{
  "hidden_size": 96,
  "num_key_value_heads": 6,
  "head_dim": 32,
  "hidden_act": "gelu",
  "norm": "layernorm",
  "norm_eps": 1e-06,
  "init_std_qkv": 0.0447,
  "init_std_o": 0.0,
  "init_std_up": 0.0447,
  "init_std_down": 0.0,
  "max_grad_norm": 2.0,
  "batch_tokens": 16384,
  "dataset": "wikipedia_en"
}
Each number is 50 + 10 x the weight over its row's rms, rounded and kept within 0 to 99. Layers, rows and columns count from 0. The size before them is the row's rms in percent of the matrix's.

# up: layer 9 MLP up, 384x96, rms 0.115, rows 347-363, columns 0-95
# down: layer 9 MLP down (transposed), 384x96, rms 0.226, rows 347-362, columns 0-95
up347 082:57 47 54 47 52 56 54 43 37 41 43 39 54 55 69 44 49 54 44 49 27 22 55 64 58 48 56 36 34 34 65 64 37 48 63 54 43 41 19 45 62 53 53 72 58 42 48 57 53 34 52 55 60 37 32 47 42 42 51 48 52 43 59 33 61 57 48 57 58 50 60 46 61 49 45 49 56 37 54 49 45 52 47 47 48 61 43 44 72 43 58 48 58 56 39 58
down347 085:34 72 39 60 43 42 43 58 55 56 69 57 47 61 39 55 52 49 38 62 53 74 54 52 54 51 37 54 69 66 41 26 48 47 28 57 55 69 70 54 56 48 40 45 36 68 46 48 41 58 56 54 29 52 45 48 48 62 60 47 44 52 49 45 36 37 43 54 58 45 48 51 45 49 49 51 44 52 40 47 72 52 37 37 50 39 61 53 31 54 61 49 48 51 45 58
up348 092:40 59 53 43 62 34 55 44 50 40 35 74 53 53 58 45 49 56 38 57 49 52 44 34 45 43 52 59 56 61 37 70 44 43 38 53 41 49 45 46 56 55 40 49 54 37 49 56 54 44 47 51 66 56 40 39 41 38 55 61 51 59 54 53 41 35 54 43 58 56 66 63 78 55 51 41 69 58 50 51 57 65 46 44 70 49 32 73 30 42 41 54 58 57 39 41
down348 096:50 61 64 46 56 52 47 27 54 37 53 61 51 39 41 61 27 68 51 48 61 54 43 36 57 56 63 41 68 39 58 42 44 55 41 62 47 39 49 44 38 40 47 45 64 58 65 47 51 62 46 54 67 61 45 43 52 59 43 49 43 61 75 45 53 62 68 45 36 46 47 49 64 44 52 39 64 43 48 52 56 69 37 48 44 45 35 46 38 42 61 36 55 42 38 43
up349 100:42 54 48 44 52 58 49 57 50 61 66 45 35 56 42 68 48 45 30 48 53 27 39 52 47 44 51 48 64 61 41 43 56 54 65 55 57 50 60 33 58 49 35 24 52 66 47 56 52 42 47 56 47 44 58 46 46 61 48 32 45 58 45 61 51 58 43 40 62 39 46 68 72 64 33 49 64 59 45 43 51 57 65 69 32 46 50 49 41 57 35 59 48 53 38 57
down349 098:51 55 56 48 42 40 41 56 68 26 38 36 69 54 68 35 48 46 47 53 18 66 54 46 56 68 74 59 45 43 58 61 48 67 48 52 49 55 42 49 40 49 60 59 44 45 45 64 65 55 44 51 28 45 47 49 47 44 43 52 48 60 56 57 39 63 47 38 53 39 43 38 52 59 62 52 48 40 39 50 55 55 33 46 46 48 49 61 62 45 59 51 45 44 67 39
up350 104:53 56 45 50 68 42 30 62 44 50 41 41 44 70 52 33 49 47 53 31 64 67 56 39 47 46 34 55 56 62 53 59 55 53 51 55 45 43 60 58 57 42 55 51 52 56 39 69 53 57 43 35 64 53 54 52 45 59 51 46 41 51 25 57 56 50 66 52 46 52 47 40 26 56 45 48 65 37 51 49 32 55 53 47 51 66 46 63 46 73 47 34 47 27 40 46
down350 105:52 49 32 52 56 48 49 79 43 48 47 36 32 48 42 39 39 46 57 42 63 61 69 35 54 55 59 54 48 66 59 63 35 42 62 45 39 46 60 53 52 57 34 45 42 50 28 48 56 60 67 35 37 58 55 46 54 50 55 42 62 49 45 54 59 61 61 44 59 39 42 58 41 52 52 59 61 49 49 54 58 54 65 69 41 38 47 58 47 34 30 39 38 42 63 52
up351 091:52 24 47 42 46 37 37 53 55 48 45 63 63 55 60 36 66 55 44 40 41 62 33 57 49 50 39 63 34 52 53 49 59 55 55 52 52 41 43 57 50 53 44 44 65 45 44 51 48 35 52 49 48 55 36 47 46 68 36 51 45 45 66 59 40 50 44 45 47 64 57 60 37 69 37 60 44 47 45 38 48 53 65 60 76 68 44 43 71 65 47 49 36 64 52 64
down351 093:60 58 52 54 80 50 45 36 42 62 63 54 54 37 48 48 44 45 51 45 70 49 45 55 45 52 55 49 44 54 51 35 37 55 65 40 47 68 52 40 45 46 49 56 55 44 46 39 47 58 61 63 67 33 62 39 54 56 34 37 48 31 34 40 48 64 37 48 61 62 44 68 46 45 55 68 62 49 44 56 50 46 46 35 45 35 46 42 64 37 59 37 47 49 62 65
up352 117:61 57 56 49 47 31 48 55 48 56 55 36 52 69 59 56 43 34 26 53 64 49 63 50 41 53 49 61 44 54 61 42 64 48 52 59 50 43 55 61 42 37 57 45 37 29 39 50 30 61 42 65 49 51 34 55 40 70 61 54 53 66 62 43 51 54 28 52 61 64 50 52 44 53 39 46 52 51 46 56 40 41 44 48 54 57 57 52 25 55 28 36 40 56 46 48
down352 128:32 53 49 52 52 50 48 43 68 50 53 46 58 50 49 56 51 51 53 53 62 52 67 46 55 42 34 51 55 45 56 59 55 51 51 55 45 43 29 46 36 43 48 57 74 52 62 54 35 53 26 40 45 53 37 54 55 37 44 47 67 36 73 66 59 57 46 40 55 54 47 58 62 38 52 35 39 36 45 53 77 50 28 59 55 51 50 44 58 42 36 40 68 38 56 51
up353 107:50 46 64 52 61 39 27 56 62 75 51 58 53 53 48 54 42 49 50 31 50 31 51 59 43 47 39 58 49 44 56 43 51 57 34 66 51 41 34 50 47 60 32 29 57 47 31 67 49 59 35 47 46 30 54 41 54 43 56 50 51 40 68 51 36 55 55 65 57 45 56 42 39 58 36 57 40 45 45 51 56 53 70 49 48 53 70 40 55 60 44 58 53 44 42 64
down353 108:40 41 31 44 46 40 66 57 56 30 58 31 49 55 54 62 67 51 46 55 45 51 45 43 51 52 41 39 55 69 37 64 47 60 71 42 58 52 50 49 60 53 62 72 48 51 49 42 37 40 64 55 56 56 51 47 42 37 69 55 39 52 38 59 31 63 47 43 57 54 50 54 59 46 59 44 50 36 55 54 55 49 47 49 47 36 22 69 45 43 53 43 56 68 49 36
up354 104:43 44 33 57 46 43 45 55 53 46 60 64 63 31 64 47 76 50 34 48 65 49 70 53 56 42 59 48 57 65 41 44 55 37 62 45 54 50 51 51 57 35 45 55 43 43 61 62 40 56 45 57 29 37 28 47 44 51 49 39 42 50 56 48 44 51 31 60 63 50 49 51 28 66 44 44 60 60 56 57 60 62 51 42 47 36 39 56 41 54 37 40 44 53 30 49
down354 097:50 50 66 37 53 46 49 46 38 68 39 25 60 59 40 58 42 48 61 67 58 49 42 53 42 66 46 59 47 49 33 54 62 33 51 61 52 57 56 49 61 72 51 71 54 49 43 32 44 46 57 46 49 48 49 56 44 50 50 47 49 58 72 47 59 39 72 63 46 51 26 46 67 67 45 55 46 38 39 45 50 46 45 53 44 53 33 34 42 43 60 56 45 48 42 45
up355 104:50 39 45 66 58 38 30 50 68 58 64 50 51 48 52 41 70 44 66 42 51 55 38 57 43 50 51 47 45 27 49 49 44 50 67 37 75 55 60 37 52 52 51 39 37 35 50 34 65 37 53 63 40 42 53 63 55 41 55 20 45 43 45 43 54 52 42 55 53 46 57 63 69 51 49 62 66 66 59 51 49 63 40 57 50 56 41 54 54 54 54 57 51 61 51 59
down355 092:43 50 50 44 49 58 54 59 50 31 53 39 40 54 49 52 27 49 25 53 49 45 73 41 38 55 45 65 64 73 44 58 43 52 30 45 38 51 50 59 59 47 56 68 58 64 51 55 34 55 42 44 58 47 52 41 48 72 45 76 54 41 62 55 52 62 59 45 47 60 52 41 41 57 44 56 43 43 42 55 43 32 62 51 61 50 54 34 37 49 54 34 57 56 49 49
up356 103:60 47 52 48 69 51 35 57 48 46 37 56 34 45 47 52 49 56 28 50 51 49 53 33 29 55 30 51 67 53 42 47 60 50 45 44 47 41 50 66 52 46 46 56 51 53 48 75 45 43 37 58 54 45 53 52 58 44 44 53 47 64 61 59 49 51 73 45 59 35 47 35 62 61 52 55 36 76 54 59 46 54 55 36 55 46 72 46 37 51 33 34 38 46 56 45
down356 107:40 52 57 69 60 54 48 54 44 54 50 50 56 53 65 44 51 54 54 45 67 58 48 41 53 46 48 42 53 44 68 50 52 46 29 56 50 51 49 70 58 36 59 49 42 26 64 48 34 60 38 50 52 41 68 36 59 55 35 57 70 36 24 35 42 47 44 40 56 52 40 74 46 42 53 53 56 46 60 31 50 49 40 54 51 50 62 51 46 28 55 61 57 50 52 54
up357 124:47 38 54 56 57 54 41 65 62 41 45 61 61 59 50 49 41 39 51 39 39 50 53 39 56 31 54 43 35 47 42 50 55 58 46 51 59 49 53 75 38 60 59 52 34 53 42 38 33 55 40 50 51 57 51 44 27 60 49 66 43 53 50 64 60 40 31 52 62 57 66 38 46 71 37 52 60 59 44 33 29 53 65 54 47 63 41 54 34 46 54 43 50 69 47 52
down357 115:43 49 72 41 46 42 55 57 56 60 47 63 51 49 35 52 60 52 50 29 62 51 64 38 50 47 28 32 33 62 43 55 53 50 47 53 50 47 54 56 48 55 49 54 51 54 41 61 34 35 55 53 49 64 53 76 48 58 46 49 48 47 40 52 43 49 58 71 45 64 56 40 55 55 47 46 40 48 53 42 47 66 30 52 45 51 68 55 17 55 70 37 51 48 39 56
up358 115:54 30 56 35 41 38 47 47 61 52 45 73 54 52 58 50 47 35 61 68 67 40 43 52 57 51 55 52 60 57 48 52 61 57 53 48 56 26 36 48 44 56 46 44 54 44 42 58 46 59 54 45 41 42 46 47 54 36 42 62 44 51 48 47 43 62 39 34 40 40 77 38 50 67 56 47 40 54 62 56 52 35 68 59 26 38 58 63 64 49 40 61 55 59 57 43
down358 101:28 54 51 40 49 40 57 46 50 43 66 65 32 57 48 81 43 62 41 58 61 36 47 35 52 46 55 46 53 46 68 50 40 47 50 48 54 49 66 65 56 41 47 58 66 59 55 55 64 35 69 45 49 42 45 60 50 60 45 32 30 49 43 51 58 39 57 39 58 48 36 46 50 38 58 44 56 38 39 44 54 44 46 54 63 57 49 41 61 59 25 53 59 52 57 46
up359 135:66 30 43 45 58 47 59 57 40 55 39 48 45 45 39 31 73 49 49 47 52 45 34 64 43 49 43 33 59 42 60 57 55 51 48 54 33 42 49 61 74 63 55 53 47 53 51 65 58 35 28 45 66 54 41 55 39 44 46 54 42 51 52 46 56 55 53 38 52 57 63 33 43 51 45 37 65 73 55 56 51 44 58 37 56 57 68 31 39 56 53 37 44 45 44 52
down359 132:52 58 42 49 71 78 41 66 42 62 40 45 45 48 50 37 67 28 45 45 48 53 49 70 48 23 51 49 60 35 63 55 55 36 51 56 44 52 60 46 32 50 60 48 48 62 44 47 57 59 46 55 51 60 63 42 45 51 54 39 50 60 58 33 51 60 43 43 42 67 58 42 55 41 42 44 51 38 60 57 57 40 53 66 56 58 52 38 53 33 29 49 44 42 57 48
up360 087:54 55 62 64 59 46 41 50 48 53 50 57 43 57 54 37 48 40 27 76 66 64 44 50 64 59 47 60 56 45 49 35 49 39 39 42 64 65 44 36 46 51 41 54 42 56 68 39 57 40 52 55 44 44 45 46 42 49 46 39 62 40 59 48 53 51 37 56 55 42 59 52 36 46 50 29 49 69 49 23 46 48 50 64 56 46 48 53 59 57 48 29 56 30 64 66
down360 089:50 48 49 40 38 56 56 52 58 61 34 41 71 50 53 42 56 61 58 47 40 50 44 64 37 42 62 45 46 60 39 48 58 61 47 62 36 40 58 54 43 44 63 56 50 53 46 51 40 64 32 55 41 48 46 44 50 57 44 68 32 48 40 56 41 48 70 41 54 57 41 59 48 68 49 61 48 28 55 82 54 50 57 29 46 53 48 40 37 54 39 64 45 63 38 43
up361 103:37 35 46 27 62 56 42 41 38 52 43 46 32 44 52 51 60 53 56 47 61 37 60 37 51 50 47 46 48 55 48 58 40 60 46 43 40 63 61 29 50 57 51 45 44 36 57 49 51 47 58 47 56 39 77 53 47 46 49 46 55 59 52 63 58 66 66 50 41 58 57 51 37 68 46 37 42 47 56 49 40 36 49 58 61 64 50 75 62 44 37 49 56 79 53 56
down361 105:35 51 64 68 41 43 33 42 51 53 60 41 34 68 60 57 53 43 37 39 34 46 39 42 67 41 53 55 42 49 64 61 37 61 53 42 26 73 36 43 46 53 47 52 41 48 65 50 52 46 53 52 51 62 48 49 39 47 61 50 61 48 52 52 51 75 34 46 61 63 46 51 55 63 64 41 36 56 61 68 41 45 54 37 46 43 55 43 43 43 60 58 59 49 49 37
up362 097:52 29 52 32 61 38 36 60 41 55 28 70 71 45 69 67 38 35 39 37 54 46 49 38 39 59 33 44 42 34 40 60 63 51 44 49 38 45 42 49 55 36 59 56 59 52 38 58 42 65 39 51 63 56 50 46 56 43 54 61 42 59 64 42 61 54 56 55 60 46 48 53 67 48 64 46 54 41 47 55 36 50 48 42 49 56 64 59 48 60 40 48 42 49 47 56
down362 100:47 58 68 48 44 70 63 53 35 33 54 39 60 41 40 76 43 43 51 47 59 63 57 45 56 48 44 42 39 31 57 43 52 47 57 51 45 52 69 36 48 33 72 58 64 50 69 40 62 52 35 36 51 44 39 50 38 46 38 50 70 47 61 59 47 44 46 48 44 53 54 72 56 46 43 40 45 45 56 49 42 46 51 59 45 46 56 37 58 49 62 51 34 42 65 44
up363 096:44 42 17 43 49 24 33 40 47 47 50 50 67 43 49 59 61 66 67 29 44 46 45 66 55 47 58 52 65 52 53 37 59 46 45 60 55 50 49 51 53 65 56 41 65 42 53 54 48 46 49 55 49 38 46 49 56 53 32 72 48 58 37 51 57 43 44 61 57 43 56 45 48 33 61 51 43 53 60 62 38 60 45 56 65 49 41 59 63 43 42 49 63 68 52 56